From a checkpoint of a small transformer trained on Wikipedia.
Size: 9 layers, width 256, 4 heads of 64, vocabulary 4837, 8.33M parameters.
Architecture: RMSNorm before each block, rotary positions, no biases in attention or MLP, tied embeddings.
Training: 301M tokens, 9183 steps.
Each number is 128 + 24 x the weight over its row's rms, rounded and kept within 0 to 255. Layers, rows and columns count from 0. Numbers have three digits each. The size before them is the row's rms in percent of the matrix's.

# down: layer 3 MLP down (transposed), 1024x256, rms 0.0494, rows 443-542, columns 128-191
# up: layer 3 MLP up, 1024x256, rms 0.0636, rows 444-543, columns 128-191
down443 100:145104129132135089159096113091134143150140134100111147135118165111128152174103143166104135145132148145116098133126093099133082162084124164116122154102136129138121122127120183131119113138124167
up444 092:177121136135134135076121127135112133124165096136100185166111149103159136127163122092124162138158094092086121122172137118114121167089150138130121165167110103183161142119113139086106144089128163
down444 086:131106139128134115156119148149131119117123187118142122086130171123094097106087120140118132114122130109150122100102122148150093083122145112154125111125119136100132136175106112146143060125080105
up445 097:095096154156157137114121114119131152126117141109176137150150117103136128142144091122122162161157129145088136158135126134145156162138136125117119097108141138125170100140143089117160107108152166
down445 099:106168135116128128140124171179133113169138149131099152107119127143127134127167141118157099174149097071139124158099092109086125105155141127113120113139112129159136146111122094137092118121131111
up446 099:158117117164176150169076097102114105100145109105105134154091148152089086097126098148120119143099123180129121125122092126152140161112158101089100121143153136147096142152111140121094148125119120
down446 101:108140135077105135134119128147120132147120212130171146145171145124179125149147119135168132116158081130142164149111120138126138137137133144150146138129131141150122126096110180142192117164104107
up447 097:129125107115154106149136098130112171136073146123107109105098153091118125100123145163134130157100046135117174097120138130101118120124159100089109143141131121134152135103106110122110113087123139
down447 097:089105114148100128153075138114082122173155051146171123116107099126093168130167119135078088162159083140114128113122088136104110108161129152116125130094148153104089124109104131157133126153132151
up448 098:085110130153122115098128134090113106108116098126088107130146149139153097071103097138136148133099144135127105102085127142086148113079176123136093139117142091196105152116132138107118097135136134
down448 100:125120063098098077139141098127129164101131110113132114150126160184123111151130123136122133133119149125132175114118132155136126153139154138102128116132150128087128135111104131151155104100122112
up449 091:153158107150136175142162113141122117139139119122129106099135118075121095091165184132138129137133135173120089133096122100153089105114190175090084094134128117109127147158069123142134117151128164
down449 088:133170164119132131093146128154137139162090097129140122134127116156150093133110135153149144094180111123140132132159129131078137098152136149141134126109055136120182141102155154101138146161109152
up450 098:154134114123098125143148122164103128146113115136122129123130111137142098106113167127157174120123115114151111118095166125124133133123148157107148127165105087183121117110123105144107132131140170
down450 097:090138141126135086142140150146142179123158160141176158079146155121121118107141110131121130135133104100123126084131139124151129178171126096130126113114170124104142117143152157150163123106141107
up451 095:150125130128167110144138147128078095110121100139148118116127137125098125060074170125125195134133105094139113128112126145142126142139138130120090134141126143107147096142149135141092116113158097
down451 095:147135164121136123120135125098108123138166185125133146110129178098112109148129147111161144132129148135135137116134087104132140135200135103111152101087140149091166121120136111155109176078150154
up452 101:134073087131154132123119139147073161156092100077169116124108157172157121099124106118106135090112122148153111101119154115130085108178139155092120104155152176135130117145129108177097128098102089
down452 103:111100108158141167118112106120159147105156146106127138142112114117097089136151098148120116110122146119125151162156110073073112159122135118168122132154131120136124115163118126095143152170103144
up453 097:139159149115115113135138136112116119136137099082127121116111109109150148102115115127137150112096089118122096146130123103109131091130149097128068142116130136097129110101160130167128140065121119
down453 099:092113123174128154127134079130128063129187140117149141106134103135126138098187132133096110171111108159123130097130106092131126112147156151131158145113130134131144112137110118169130096141132124
up454 105:133119145121121099080110132110175136139098101161137170117105135109147112081151089101117119130139101139122109191133128132159121120167144090162120141168084130120137119127131096120136114100143157
down454 106:117108130125114121130156077126104164138096093118116105152143142137118154138141144152144147087115143118101091124141131116104116140138132171114124133100136133140136106113131098090107146145159128
up455 099:116139111123088141165113110113097114149128078126146115129127135137133159114077156135090123144154120160160113151060150135100139109110143119172140100127139139104184113116154117139135099135103116
down455 099:134114110122126127126074070136111150143150157090101112142095106115167140136105182112116129090128114163096094163089145107145133148126087148187132133134121119123175126171151145148129168126147124
up456 096:122111147139133101130139173098141154102130129114115145143124142153105151082072124138139131103108124103150102122116079098192204153099135164101098160126158116137152143146143109105154121154134109
down456 097:141151109137129108134116088141109100111119095105188123113144121114167155147135181123166117147154098109119132119123124131175134136167120104087105095093142110168086135100123167111108143132100083
up457 099:126109086159147142103118118134162125088101112129118152126065127122128098075109171149107168117129071137106156094142139129145111100091099126141116138124141120109131155137092083150138108130145127
down457 102:130103124119107114141137133133131144120125138127152127170113107148137101113130148155158123081144105092116124113144128144144117109123087142092125120114156137123153133170136137126089180158134103
up458 095:137093114109129112148127159112121110122123083110106081148090140122165142122093100098133131123135055131145112152156123097107138100106144096131113096122149098132173147120118133141121120113095135
down458 100:132125096129137098132121112146105107167137117106133141117149145149117123145130098129171153099135104125086137161170127175140099193098091109151160159147122094163109163113156162156153087164157094
up459 102:131114109156181118174134144116104127123113121109132137129135129110130152112118151154154107102090066129106149139116172114124156120112111162121124142133154118179142159135061109146126150138159139
down459 101:122136154110143104176159138163133150123137130159126095110148123131110139097151130152135122113091091109137169117122132123138111140097151139134141110124119134108136115180084173132127106131142107
up460 096:155148082156117170117161121088110140124119137147168114127133111102133145133138128070157079116122167122141110174160115122121102152132135145150075122121145104133126147140106098148148159111142127
down460 094:106120121074110080165166128164120135114138152111159154155088121124127121116091125126117158133122112110103090104114125105093126103132136136126145105108178131100112106153131184144087098128138151
up461 090:130142084144089110143085109138147152157135113166113104110135128130144130113135099152106143148078118139097184145139131138155114124146100164180101169167097103146128125107190092127112139145161135
down461 091:102101140148139104128121103115107153127079126167172179123118096113116138100143134129119136139157167140136154064121102139128111127107130080141109157141122135153127157137085164112137122132150114
up462 100:100141105154114157130153149140080142129155086122113114156122161102190082124087125156112108134113100136120167137128096130164151107137132144119135152113104124113156089144112111093146129127155122
down462 099:120149149109104145082137122109111104146140124105160114113086151160105107134101139079135149100101148088136114113129125156126126189136147140093119151116159097122134153119125117131125139155170113
up463 103:141130129134134101103103158101168112163100115137109107104113117095114116109167131106091144116152102136172132114142138137081208102125178127106120108170133126104086108143130096148113149163134117
down463 104:148110119118129166174122147110170113126158128138146114127135126169152185147127141067126107134110115158086121126136111097127087129098146156144121074111151108124107141148138129134163134130147132
up464 097:113145156115140127144116140162081108163089098116145111118090111058157126123100079109171139130138149181135140184076193125132130154103136161123169180143139100126145154110150103126105126133096126
down464 093:137161145151151129108150084156132133118127117168082122108130159137096125113144104169124094170134091147156135155135169150116157092134123094130106102092122103128135092158129164088120112191128109
up465 110:150156128128151136105119160095122146165098132134134153113101148153208087141136116154120090121125133150114123104111091144138147131099108125081130120143150158143130103136117125139139144104174084
down465 111:150142193091146092114140128114119154129098141095107155134125150130126119163085143106144164125097169130121118136145123048107154122169119116118145094107131137114134137090136122144190133134131135
up466 113:119131095151150139113095169122142107120083111135110143146156129103116082083135142068139110120100075114108149186123148131157106123132116129183153150102135104155098148136115130114138102141141110
down466 113:111120142137125100119129124110148143100129141164107104164132105148154100147103118126195123114071153135170140151183098104108110145144107158135164099108115181066171119071123077129111126141129151
up467 092:101120090100129161155113115130150087143085136141118106182125121106122157113199114133150125169125141162095138143111126116147078134160135140120123145145092161121174130113126108171106138121169105
down467 093:116156158149105145130084133128172142101137204112110096146120110116109126120099143115127081097136129096128096140111146109126152098145123114118118094102103098104136124124114125098165102137180105
up468 106:133127109088102190143149156132106159136110091119092120129110150139128112106135136140094151136094103110125105103134124115101136145121101138138158082191150054110117145123122105140119107101154131
down468 108:145181114072160119124149104145110139118132097135150172173070156134175147133102135086109148158110174081124157135151110165114130101133133137120118118133138153102162141129096132115116095095119111
up469 105:158079103111172098071123164076147109126118097104115119129103108144164107134089136131123117101130102158126122126140105084112102135083115145135096137149143099146132159151126143146155089138159119
down469 105:133116151161144117113163179175164131148110140104142144166167103128118143124140122090128110124127111128130125102108115110129152129162109116146101119098114106090131092114089119132169093130120128
up470 097:119137114135160133149162142135126127167111116144108118104107095112164096115099090136166094116151130169111159084098098114084124157078154107103100127117133078133161136088111108147136102159117127
down470 096:112151136134123134138120112140173107130140144107144167140101153164096118140135120086140131109068122120111109158153173163132138087126116130151134106112163106157146134143124160134135131146124109
up471 082:156151101126150135113165115139128187158129130128151103130101092149150128143134089138089136149134101173119149126108106141122151143114105155137104123115148126111179094123119118116086109158103145
down471 087:115120149103129096142119149115153119146158086163087140095125130122136122147131161130145116148142133090113106139198125115146159099116159118142153175138066170156125124157093160119167153136129126
up472 111:091068143131134106107118137130120115127113117122083118152170156118130085119124129095120152183135102141155086113113131127091148127148135172118094144134123131167145093155082122123115166156124133
down472 109:145112091107140081155098116174079126123150098144138133128098151123111098099147105111154122098089113131116149149111101149127098137181123138141144116143121114137109147154108133171136088140127102
up473 099:118128110125136113128147171101107109112130123123139176111142121113164161138088141164099137112087140109131154152160151117138140123137122113131127106097119153144113123082135110092160139080134082
down473 099:133113141138142119158171103161127098143172162157148174088158109136094124120133140136158129124115113123135132163145142138143140120118110122118170127124110131079174098143166114079093112158119121
up474 101:162111109130157142159155121058156167043117118144119140112127113137136161136136114103109083117140114122129127142108116114134141139093134128132093137121125097105120146120082116113157113064168121
down474 099:107175157088095130129084106091079076161134102113115158106133139106122116108113118105147166138089102133154110111174116163097152113144118162138106160178129139134133140155109153097164119112124135
up475 101:130121124146136112172104121095118145120083103117130110086152121107158181136117103111055132073144086105096139139115156124169115138138162137110108107102114133158096109147101089128180113096144117
down475 104:125165108128147153129158124140167107104095106104115142148112129163122140112147122129153097113117068134147132075124144171117129112097153126156128137128144124113098096102133111129125115129130141
up476 105:081089119133151094111118125103127121141129095124107136129109129140142135089155163068126125103107157094142142122117180102120134151142091152116116126141144137117131136126101113164110122151150135
down476 104:120110142111159107118104173117130138119184089136134125161153104151161122127140124116146142117068117135192124090131159132156126136168157149132099180151119124100111151110128135130150142059143100
up477 102:137118094177144131114114126141136141106110132158132157160115143159165146142101115119164088159119144115130103101111130158108141138137099181093170127127131119134097152150152125150110131098135116
down477 103:158119114130138112094113147127088107173134106116113110118144171103127121122102126124133132165117126113136132149132116123123113137131166114102128089089119080122156108104153201144132085168158125
up478 094:164116150143176140104160111134094126147138141155110113145092125136103128091109131118134132154111157163106114140126101099123113145146150136108101101120082102124136100155140095129085148107173147
down478 097:145128133106086125146126136120120105133100137104099110102128119142145104113102124102150135100098125132120159153100126112162163122156120121141123117128160113152128139171172128126170140132160142
up479 096:178125120129148130103166176134163148137137120165152154123091149131109097137121168119095112141124114119146113142094148100182126125103126102141126118125158128109122140107141110166077125152101124
down479 093:118139139147112128110142080126143128129138153136107116100144143106134150123127080139160153073112121178132122137170120137108112160124165170145115145138107116131159114114124114162137138084125098
up480 107:149120136141126138088116106120159111117162107130127138152114087145116131115128163129141152140117154127123160143103099109092172129103132149129133115156130149115104133106133105120146152096113153
down480 106:174104112148137127149129137158136150120149145156147131136142106140155162144104092150122112138142147137143136117134106143145112140114141124137152116126126140129132115145159078121135122112105104
up481 101:126171082120124159101076086154109108143153126099127131146088151121170143079140133081140103117116120141137175157086115112154126107162158146133132167130120142147101129137098149111104118118120109
down481 101:145099138148115128174114138140123099100113147146178135114128121173139130148117140121123150085110136173108151117176127156134169154109133104131200087135156120090104161159126118127098111128113171
up482 102:102115133124139099132126112124123168161131103085123181148126103102186139123164108069144107103111128111135137100147115111128106108122124151103097097147110116142094128134153124127116157074177124
down482 101:110102110131120119157124126161143141124122133140170204134094148151130159110130100152123157100135101093105115130143107176150092159127118147100147128154123125141092102148130094194131162127158101
up483 099:164143165143125142143118161129111089111098143131117096142119100143100125106151127153133153130119112095146137130092160116149150107118133166162109140139163115146146113109139108142090165105061120
down483 099:139160134130114092097142132099106133176112099135144129128153087108134118146147131140136121132111135130160133113161128131070124155130062164145146108115091118176143142143138169104172162131132144
up484 101:146155118156163130160117160146135099135194083138166164134082161165108124129112115132129126121099094131107161141159147109140173161136140130118137134150125114122101112157158109144105132131120151
down484 099:118124154095091154117125125144127136153124164117104113173188133149136114135137136112172136109093147147126147139121134151118138134155147163128130150114115145104134131123099121126144118129101118
up485 101:113131158150161134145133157147131102116153088084109099108136080126165132118084173122098157085112161118135162151109143086118130138121093130136087137154148152171124138154131129177106156107107110
down485 105:119156111107102113156123154151156149157088118161123154126157128163152136144142164123131107159137132115117121132107102120123124125122134111094154126108212148130109137103161126111073153126131116
up486 100:168149114150127071131144153123083107146115107125121092153139156124093129109062118132110157114134093120120117136093168132119151124136108136142126102126122079180158103158105140141126131097080151
down486 101:127129132150139130152174081125146134117128094138137097150112113163137159114113177117167082146153135115090109141144160131116122108145133121140134143120149138129161100129153116093083125125134115
up487 091:145124146128145144114098152114107152121129159118129112168150124101157132130125082178101143146159145120087138112136114150130158105119167089109091135153170113107100112125115114155134212125113133
down487 092:173133147142103101146103097137138128178136107170175114087069175121149124130104134073137147143105146138132108105116136130108172148178136110122129110142117140130163157098146092133110106122124153
up488 098:116093152137101144098151125129141148101160140106132158120111156122102125144106128143147100196121153118158148168170157148104109138119115098046152106120100100190117176129131112121121122098131124
down488 098:124143161140131139142101114120145139110118103129092130134199119109127108123093118122124127154088131117111144136122144118130119168139122117145115111121141116138145138103114085140093100160129147
up489 103:127154131163107101151122104097102143150155169129141140158099152162111116142108141161145097128107155166090122158147094078139170121127142100129122128111106160188119128131109118140110129108127128
down489 106:092117141073154152136155121123128151139078133138118142089123088131148134175143133107110142089106148107161109052151148119129132126123132120105131123099111139084138112135142147108150151127177156
up490 096:126168116110094106122086108087129100168122131107088115137084125120116154101126150130103162101126099081115132153112180128161107124165151127138143124141126124135107133115134098136146116095078127
down490 097:122155112139147129143100142125079119137172162128155145111134101160076149132140124123135124142107117118122143097100114126145120137164169141125159146104132123133082135137109113104182106139109133
up491 101:116150127144148159133136126121111169088141108141161145091136128134156108097097153143141086105103122083152114107113152137136132123117131152116117099127122119160159125126086101105172106150077172
down491 100:116127104146146130111078141118140139126147123137138116158136113096114095126171118180134112169163142114095119094114062112173109156138108141115163135117139160136122129152128120114133136126145117
up492 093:145104128135150170132138111167164164158137166124159101124158114091145070099175144145137146129158102143141152172115142079133176137101120114141096147115125148153161119158116126104123114118124124
down492 095:120175157141150110135101155100082128111128156120109160115139120115107135112081118147136097150141131118117141160111114130150109107162149133107113115121089136121121105112098176123163161077136087
up493 089:165126108148089177122160140111124066116149073139094133130112132117174108091142141112144131128088125096108082147129134128153120109115129138088135074147121109142148137149124141140118150102111118
down493 090:165119119122141126105121126146147140161094152120145200099164130162115129140117120098134154131147144133169110100146116167120126166108112143171109119169140103115081123153140107162139143133128108
up494 096:107088151125145101126112139134108102130127101115112140171119151144139134067102133117139152065100151115176134143154174101138158130093118120150080108155125147135159097107183104140119131117153128
down494 095:110130077105140096109086123118167132153142117174133151113098123123115130167176105143122116113092097135102136130139136160097137094123106133103106162133094127109140085143068111133163126130165119
up495 103:102086148119142167114124115128075136116088108086116094137112143119121108124143130166156134127108105131128170105084119115107122143115130152065115112145166090182127115110111113175106132119100119
down495 105:100156115118139084156135139135138152159122129125087159107129115113131156100182159101139130156137097172057086116127128121094135119131152104131108131089093175108099104114164124079134105105130162
up496 092:148084113146119109122128134113129145097085111125105095119149123127123153114113093152080170117090137157127176146127166094150114163152152128100092137157109101139143117141105111144158122151165139
down496 095:137122068125113111122128160144115111136147116105197131116117123099151087125152107167165091124143155128095146163126102127142098121147133144107141096143132143181132165145106151099147127095112149
up497 097:122106159142117143085103115105142115109107059153157118122105135151125133148083152120155130107125162124140162132103097124141118152082124116160100147131110121182157193138103109153140122137153127
down497 101:130145160160139109109101113103156121129127085203078152137103122143122134121143107149138117148153145162109127063110168135143160139142131101128125103104111095102160123092107166134126158126122142
up498 099:127160108172095112140155133149112121143131077101079149120104126142117053122119164124119126103084101087161123152137136131109137125091139131172120149139131127141133107170150095107126126122098161
down498 098:097110158095139164081115131157157134179130130132166118114114155140128189113133110096112125121134149124132087097117140141148143130132098120120118116124153126173152121116150141116093157114130080
up499 104:156133129134138140075152106139190144155130134106154110144109104146126158135126101143125138132127097142149112087120091120149079127147153140102134097129152100139139142135149107105158170114152113
down499 104:138111115125173101151148167094150146100149120131113099126158097084116117129111110093109127156123180116138110141144116127123135124086162110136128114140143108111113143134060141109141131186113138
up500 097:137121121155141112093127136119122115082099127125124100166124095138105129138135145141133152163180112139098080087170118126139131142143154108155091124143125115163167152164151094110088114139114106
down500 099:105145092105124136153140112127132151182136153106108141139119156125089135129170101097173110141124159149153134142073121116085153107130127098071167145121130112111109131129140163158149116131147136
up501 097:121113141112105113100148131127136119101126122123112133124151154153104110136101134129148153181085121103115150152091086118085141176122148109146139059103138127124142174156064112137078148132089101
down501 096:101193121121111157120142142128137121149093117114153094164149112127153146133125121138140108082142127133142137092146137120129107160110103120125054134147158149129112139127173124138136131122106120
up502 099:158117081114127127154146144124109104148098113090121149149113134147105070098115137143121160098085157146147156123126137101109141147095135103111132093164120135137130163118126097136129159114138078
down502 100:084133125135146135087127147181147120099149119091118184084180171077110148139150113157125105165099124174161092139119125102144145096185166144143133179144114107149141119127160108105157136090097137
up503 106:121146128110072159139094136141140103165113159115072110099101063131114129128159142104113072094135135123144109127136144124088163154105155118079140129117100095098119093114136122112154140137117147
down503 105:130166190134094085116138118151068090122149097156134118121135102114117110138145142160097137136098098131100155115110148141092107111101142155138130124167087095158153110096055123162147148111152132
up504 097:122132133137122144115098172071161118165159133139113091152062147085164144067127114142144134133125138099089160161125134127129164117121110114145130109153103113151132110124129115155109131103078137
down504 097:141117125118125114156152145150115140132157087097149176170059130140105179132162122090133149104122058165141128116129130154113150129094126103136073137144137109152163156131154144127110137156090116
up505 087:155119157140113163113098118129139091089147107118107082141129125129135138133120125120157070158099102127149144135136151139143124148088167154096154091104089095154126114151109110118110146117123145
down505 085:129149135123123090146142133178101149202105140142158123163147122131154107116112126152164144103093156122134114064160132162117118148162110111136116101147135125120159115109154143125142124166107110
up506 102:115168117109120163130133142054185130167146103138085127089093110090134146111082107135113179129093131092168130144125131117144117123083131137178102148143136094125125119125143115146152115096093133
down506 102:137149143137133134143121155140126103138094108128160126145115127126124171142135133122122151178152152128137100125113151131100091135105186133153101112163150124128100152155090131174150135119134140
up507 101:151148123093135138155096107103104131111120126136159131145061120107102153121126125101126147144108143164131147137141153118138163098159146164181140131164070099152087113128115131096100112138083146
down507 100:113099119144129140158142158127061133111143131141123125132128117109104172174117147135116126148163147131150117113110100098096121109150184126107117151094135150148093134096120129129125100121135135
up508 099:089161135141099084151122147117147122143134114101139147089144131137168114096155157129145147119154118080175155110143117122150109162122163175123140160134144143134103109131133122130156152131111125
down508 100:125140129091143134167104150131164152114131152118135173129095149072151135205090153112150122097123102160124115155107134170132102087101074156121098085116137120128101146130140159145121131112163121
up509 111:117151083126150112128142153061128102179106148112128149118098136158120156118104133126152107140154085116157159116120096135129147122116123124150135135133120090111163148094140138124152090098143139
down509 111:167118129123112148140162120115132120143143150134195098138165122108165128130104115181172109151161145189108166146138105130183124115122168123160129173120177123115138111118153178141059155110154174
up510 093:095111106130089173097124171111137125116072076103099094127113145148114094148120109099120174087124117124154154165114165122158125139076122145146105151160126129192115139141107125128079162136134156
down510 095:106135153155126122143123129174127116104130120104143164130186166161133119167131149085110082095134175141113128110127103107085157106111089130145151179117130098139113126094163080156124137150126158
up511 104:114097131100130119126119128132133134177099125154102123128117132119169123115092122146131135176068083114132117147107169120116109114123114129184127148106132120155115136147120099157121095110074125
down511 103:097112150117120144128101100102136147154129139109118140121177132103130082127131132175054139123100142112106115145132149150138091159086141115110129118126108111128122131137149091118126171109140131
up512 091:158090135136129117131096178146120095105123108097112156066102128145093138154124138159184139093097099127176126132167103118088150103140158124101131120120134168110126139115104109156118141154177135
down512 091:115153150096157140169161136126172135084131154132149160135150096132159139157132128123098118142124166144140142130087156135144152166133100108152139116127156074111116166130143092123121150092129159
up513 099:110112143138201100080132120100119173119081116088153117193157132098155142121108133115100118139151112095099134156123120114082106124128112132154113138103127103129176167101128101084149094142134091
down513 100:141105134126136141106096108156127142138143086110152155154154128148109132139128147142164120117157140103085093103133167160104134145120136139142083066142133140134136134152153136130130094094134072
up514 101:089149125159170137140156115121163127154126160108094105137094098109112114141123163143124129114154116127088081143081137102109145135169127150175115119135105133164105119126125131104137092108138110
down514 099:115167109111151111129103114161133146188089078150102158146156172142119151126112160095126133102159110122093117119103107119126171130136137149140075100168135149131114124104125155111152122143115138
up515 093:121131134144108159132122192103090147107117143142111107167124134113137097056114104146153145160152083105102135133158100085135158143136171153151107126126117136111154172139183110150134131122098151
down515 093:139163165102145124109154110139111122118099082161148158091107093151127128116170137152175133153110150152152088126118127157074118136127128136117122124082110075136116124111127160113154137121153152
up516 092:166133123127127122152141101126132110132144114111106115123142122094161146115149085127205110191106131106110149132140097105121118148143117166109129125134093084135123098104110103121119121140184142
down516 097:132111129125074142129124168138139120141171111152158124130116130177112119129131121125148087150136155118079143100121119123147133079150108161127114056130178119145172134131122172129155133123131123
up517 103:133114096138108136151162115122134155135083154136167122132113098139164131154131190096173096117146110120088130116162140116142101134067098089166121110126103119133111161119118084144094114102143161
down517 103:148167066120139124129154122124141109163131123132137121095130129111172104104151132156160174136137131138115099121143139108108089128159153128109158094129092125145130092115156077145111096103102133
up518 110:171139131131126167141092140131119131077142129094132156131144118128144080122147116171099118105087109104111149135109078126165085120132139121072151140111119153177124127108097097143118123086130127
down518 108:120120111107170095104167090094097152123156117113180151118141145146123126083116106173103184083151111122179131134119126092158125054115142163134070114157110106125135118108109115143172127141157107
up519 085:107101160108111100153136133133118114093144092100101136088130155118131096137151146165113151123133148133075096124150137132068143106122148123142119109133094117165106115107144130096144138130121155
down519 088:083126120152138120102133145097169124124144172092137159130100155138130149121105141118110127118105111087180132120142132135139120133106096133133144071105108080113152148138126134119114119134073115
up520 093:199134126146129175101146136136166136132168139111133130157111123120124156120135129134153108159178144167073131158118126138155182101126139186124125119165096118103176117166122124084116120127109171
down520 094:149086147139151098151083175108118124144129123124129144120188118157136168149128112136143122106114123111111127117096100099144105119174125118130125134095117129113149133115123184128131149115134088
up521 092:129120112123112103159116125060158137134103085148130173152098122138119093096139128099105158139134090107140149143087104136124133117118095117106113160134120114134102169157105102171103113158147122
down521 092:119112134160113092147106138121122065111127139153127114122167113076113124174140114153103124133124123140076119094161120138138116112105150140106122137114119155148109128121156102122119134144149160
up522 094:118133104154153160127166116112145071144136104115135136090106112131139101145178115114158118132150082193123132150134086101132154122143114128119110127147117135123119134125107122118073105075138095
down522 096:107176094093137122121107176139109139135144136122123078134123145131150130108091109138118152112134155144174147128099141146151137139137162134150142134089144137152130113142138201097160104111170143
up523 100:160123154132115113138082146098107123081114124121139176140132117110167112143089144126107133140108126093124098130105149134131108107109178183118095132146110171113158138070138116097122132099122090
down523 098:105154119107140160165116130147125136106123110131110143109160111149104115110128122146148128078155135128117140147101129134144153124117147072107185132147109097128079131172119133133108088148142201
up524 103:132103120137139115146105155073124153138108127127152171084085117133156129150117142138129173132124102092096122134136124098136134131111092143132126140131155166133136108106109142149161077122136135
down524 102:188156151147102074137132141109155152133137133120124125153165134184119115153139123129105077132143123127149125128124147147146053119151112116125100141151112139092086139118110101135176122096111092
up525 098:122125166127145137127099110114165114119147116092128142091092120136133120144123156111185102144155153168118098113129109119127143116137157096146164097148086092094126103149134112162100105086146147
down525 098:152137140154143110126104164084107113127088070099106118133062136070157137124140118091133146129137107114127121130093185124105138114113127125157071160140126101165126123087145126134130125130136141
up526 099:115121145134146164151133202118135113140103132100116119109127101180146138119106102120122127110110118149155104106111144101076105185135123164125155140105122105108129085124129117123107142130124139
down526 099:134149137102120130104120091158132122104076152139119170135152099083155137096109100141118132117152114140135124133075140123119120109063112095114136121098138129132096077121137125135072138127142100
up527 094:125094128168115114117146164092100101145079087078109109139112126119112128072099104136101180100104121120129140214138136147133084154177101134154082136121161147130120113173152122120154132161139116
down527 094:122144062129123173133147155103129113105109111149145118165100082145072131120124160107146138163158145173122118124136079116132139120152131128154088134141112137125141133142123122172107101133152167
up528 100:110137096137098132147090144113117139154143090129116145109107140096143120130119098109094137111145096098122130129160135142121102120124112136099100104166159124125113143103126136096152130093139140
down528 099:139152152094114155107148137159147151135149082106086184137150161153123141140138111149122158117137111122125138113105135169092146192132120123128148143143151112119108082150127160157131121132174142
up529 102:162089112127154079142123120123135118131104158112115121128141133142149178123116105145072133112139104125140137144145141161152152162108153127155160124133131114165124147172132140137117146146156129
down529 105:126115139129133130190107129141144099153081131117135177098133123107152139140128083121119083133119107142159132145161139118148114114166108151150136084117124150115177140156126108114148128112148137
up530 103:123144145174111117084152099107087107139120135119092158163151097157101134105109120093116169138105129130155121099156109113165092117154144146135117136147131129149129160138132131100138154105130139
down530 101:096148115136123161094140082118140145134167149148135104147117166224122122087181141147131123131134067150099119155137108093130123142149097127095126165128137149089141132111114129144130106134152102
up531 090:092164166130136144112113123087144104109113140152123116121109141124133082120090117154135116115105119161167100110087150132133152122124104149144094165142106142174174150111107111144127142157130141
down531 096:104133119114086094146110072148150143136151104134156141154152126130114120171092127154138124080139154138159127130119172122095146138087110122151120100103105127114092133079128167089105140120109135
up532 106:148154113121104108136155088128166143104098122128150146145111170156099124144123149118143136128144131086168157107112181109140130109104120111168112122134111130148179161162137133109129123166176105
down532 105:143114145114164125120126157129117087109108150123086105129133117133169138154129148151122171137144108140172145096119138069113094109131121125147132175093136162160118125129100110108132126119112086
up533 096:103146126155118172118154118163152143150130144109141076200125120126177137119126162134161121139132158115139137143147142131130137143124109153125136129130112110102089164148110143135104093121152170
down533 095:136154114143119072132097125141111113115157088136131102134153130121119123117117104148094138138077114144142140133095139123174131125109126139134119115167124117137102136120180092134115113135091100
up534 103:166092119152141122130119131115120115133085058115146156129109120092177107125135146091109104123146139090099177122117185103125112140135114110072132108137107120133162140096155121113123096090104147
down534 095:143147140109141109124145144119111099137134140106160168096140156137107139144116096104101104150097141119134090104126123145085111121104107095109115154149127103140157163151163103091122109106098128
up535 099:129140146157133155111112157147155121175076115124119128171110155149123130120116038124131131114160140120142152127133137110155155143166103128148092105180117095161126144109171119152121133103107120
down535 101:167114079106112147122101103113137130128134146176139109085147116100126099130104120162118151130097110166130157127149113135132123096101129125162119114148142113141135122151129181123126157110143141
up536 107:136146123140169104160126128114140126136108138088146097160105139122150065111120144127140147139153087135132122108126105125133111124143114113100111152112141108115178159155104104075153083145121089
down536 105:111101117122122100106125167076160170141143076100152115141142139163124116101115092150128132134141125083154127128129089133131098119142109130150144108115155114130111122078110087141084111077091135
up537 097:118088082168133159147109136110130089106137114120110101143124110136123121085121149140114122116133145130158199110067166129162142124147121159155103094139149096103181137166115098115116124106168094
down537 100:157144143146178114128127157099112137140176128140158137116144135105133144115132149151110165106131142155128130127090151122089125119154095135133110138076146150124159155111119103151140130118166101
up538 095:184109083098108097133093174137129128114138090158081167151149146086113105119143093144125134108119105139152178157125105091121169130125169128106144111149093107123161072122101110151125122144155140
down538 096:112159120162154113127128136124111115131117090155158084095145128152147141099127121141151164137131135138145143151167136136109144162138114161137110103098122119146138128121187149123150153075143126
up539 105:126107099157118118115097145132090121113105110129069116109159145175113119114140082106096129103107092111129127119150160094140160141160126144098125123138089040168152110152133104162145111119113110
down539 106:152151118132142126125122151099142108096121135093120125171144131106107130116141133136119085157151099188145140175155164129154109142082108155118135111134140134137114126139114135140114118129136135
up540 103:127158123106144114148100149087122135145114109134161140131131148086143118116137129097072126152093091093136122193127140119139124089104126170153115124111156126156130162130179109168142110150107127
down540 106:127163127117171146142099144099157162153142069176122130118141138134094114153132120099135102145122121082135155152151160187148109103141124130158131132114158114136097161136068151115146117091151141
up541 101:114159143128187133095124106163127152108071119133090103131116114122091135129139110115135117137139125146111133121113130120141133136169097128080134122153106134162105113178137104141137096118153182
down541 100:092149101126138123144121152130123112158118177120120135132148127151152118117115144108135127129088114106144149112132128099093124062147118094130135121131099112156175098109162154106123107138106078
up542 095:126169109109143158152145123091112110136112108127131157118129089123162092113130094122100151153151127122130128154080139104102160104103166147127097150154147144132124122176131094107099144116127125
down542 096:148115154104134157116130115126103142124170137094136081133083131090120130117168142155136145150093090084143106106122126103141122106139115111151125055090097096125127124159132103108135148132157114
up543 098:122146125127081153118114126113142100111134149089119119114092116126093107153139127166138141144104118142115138126129137118078146099125103160120143122136132116141188085137120124112134105159080120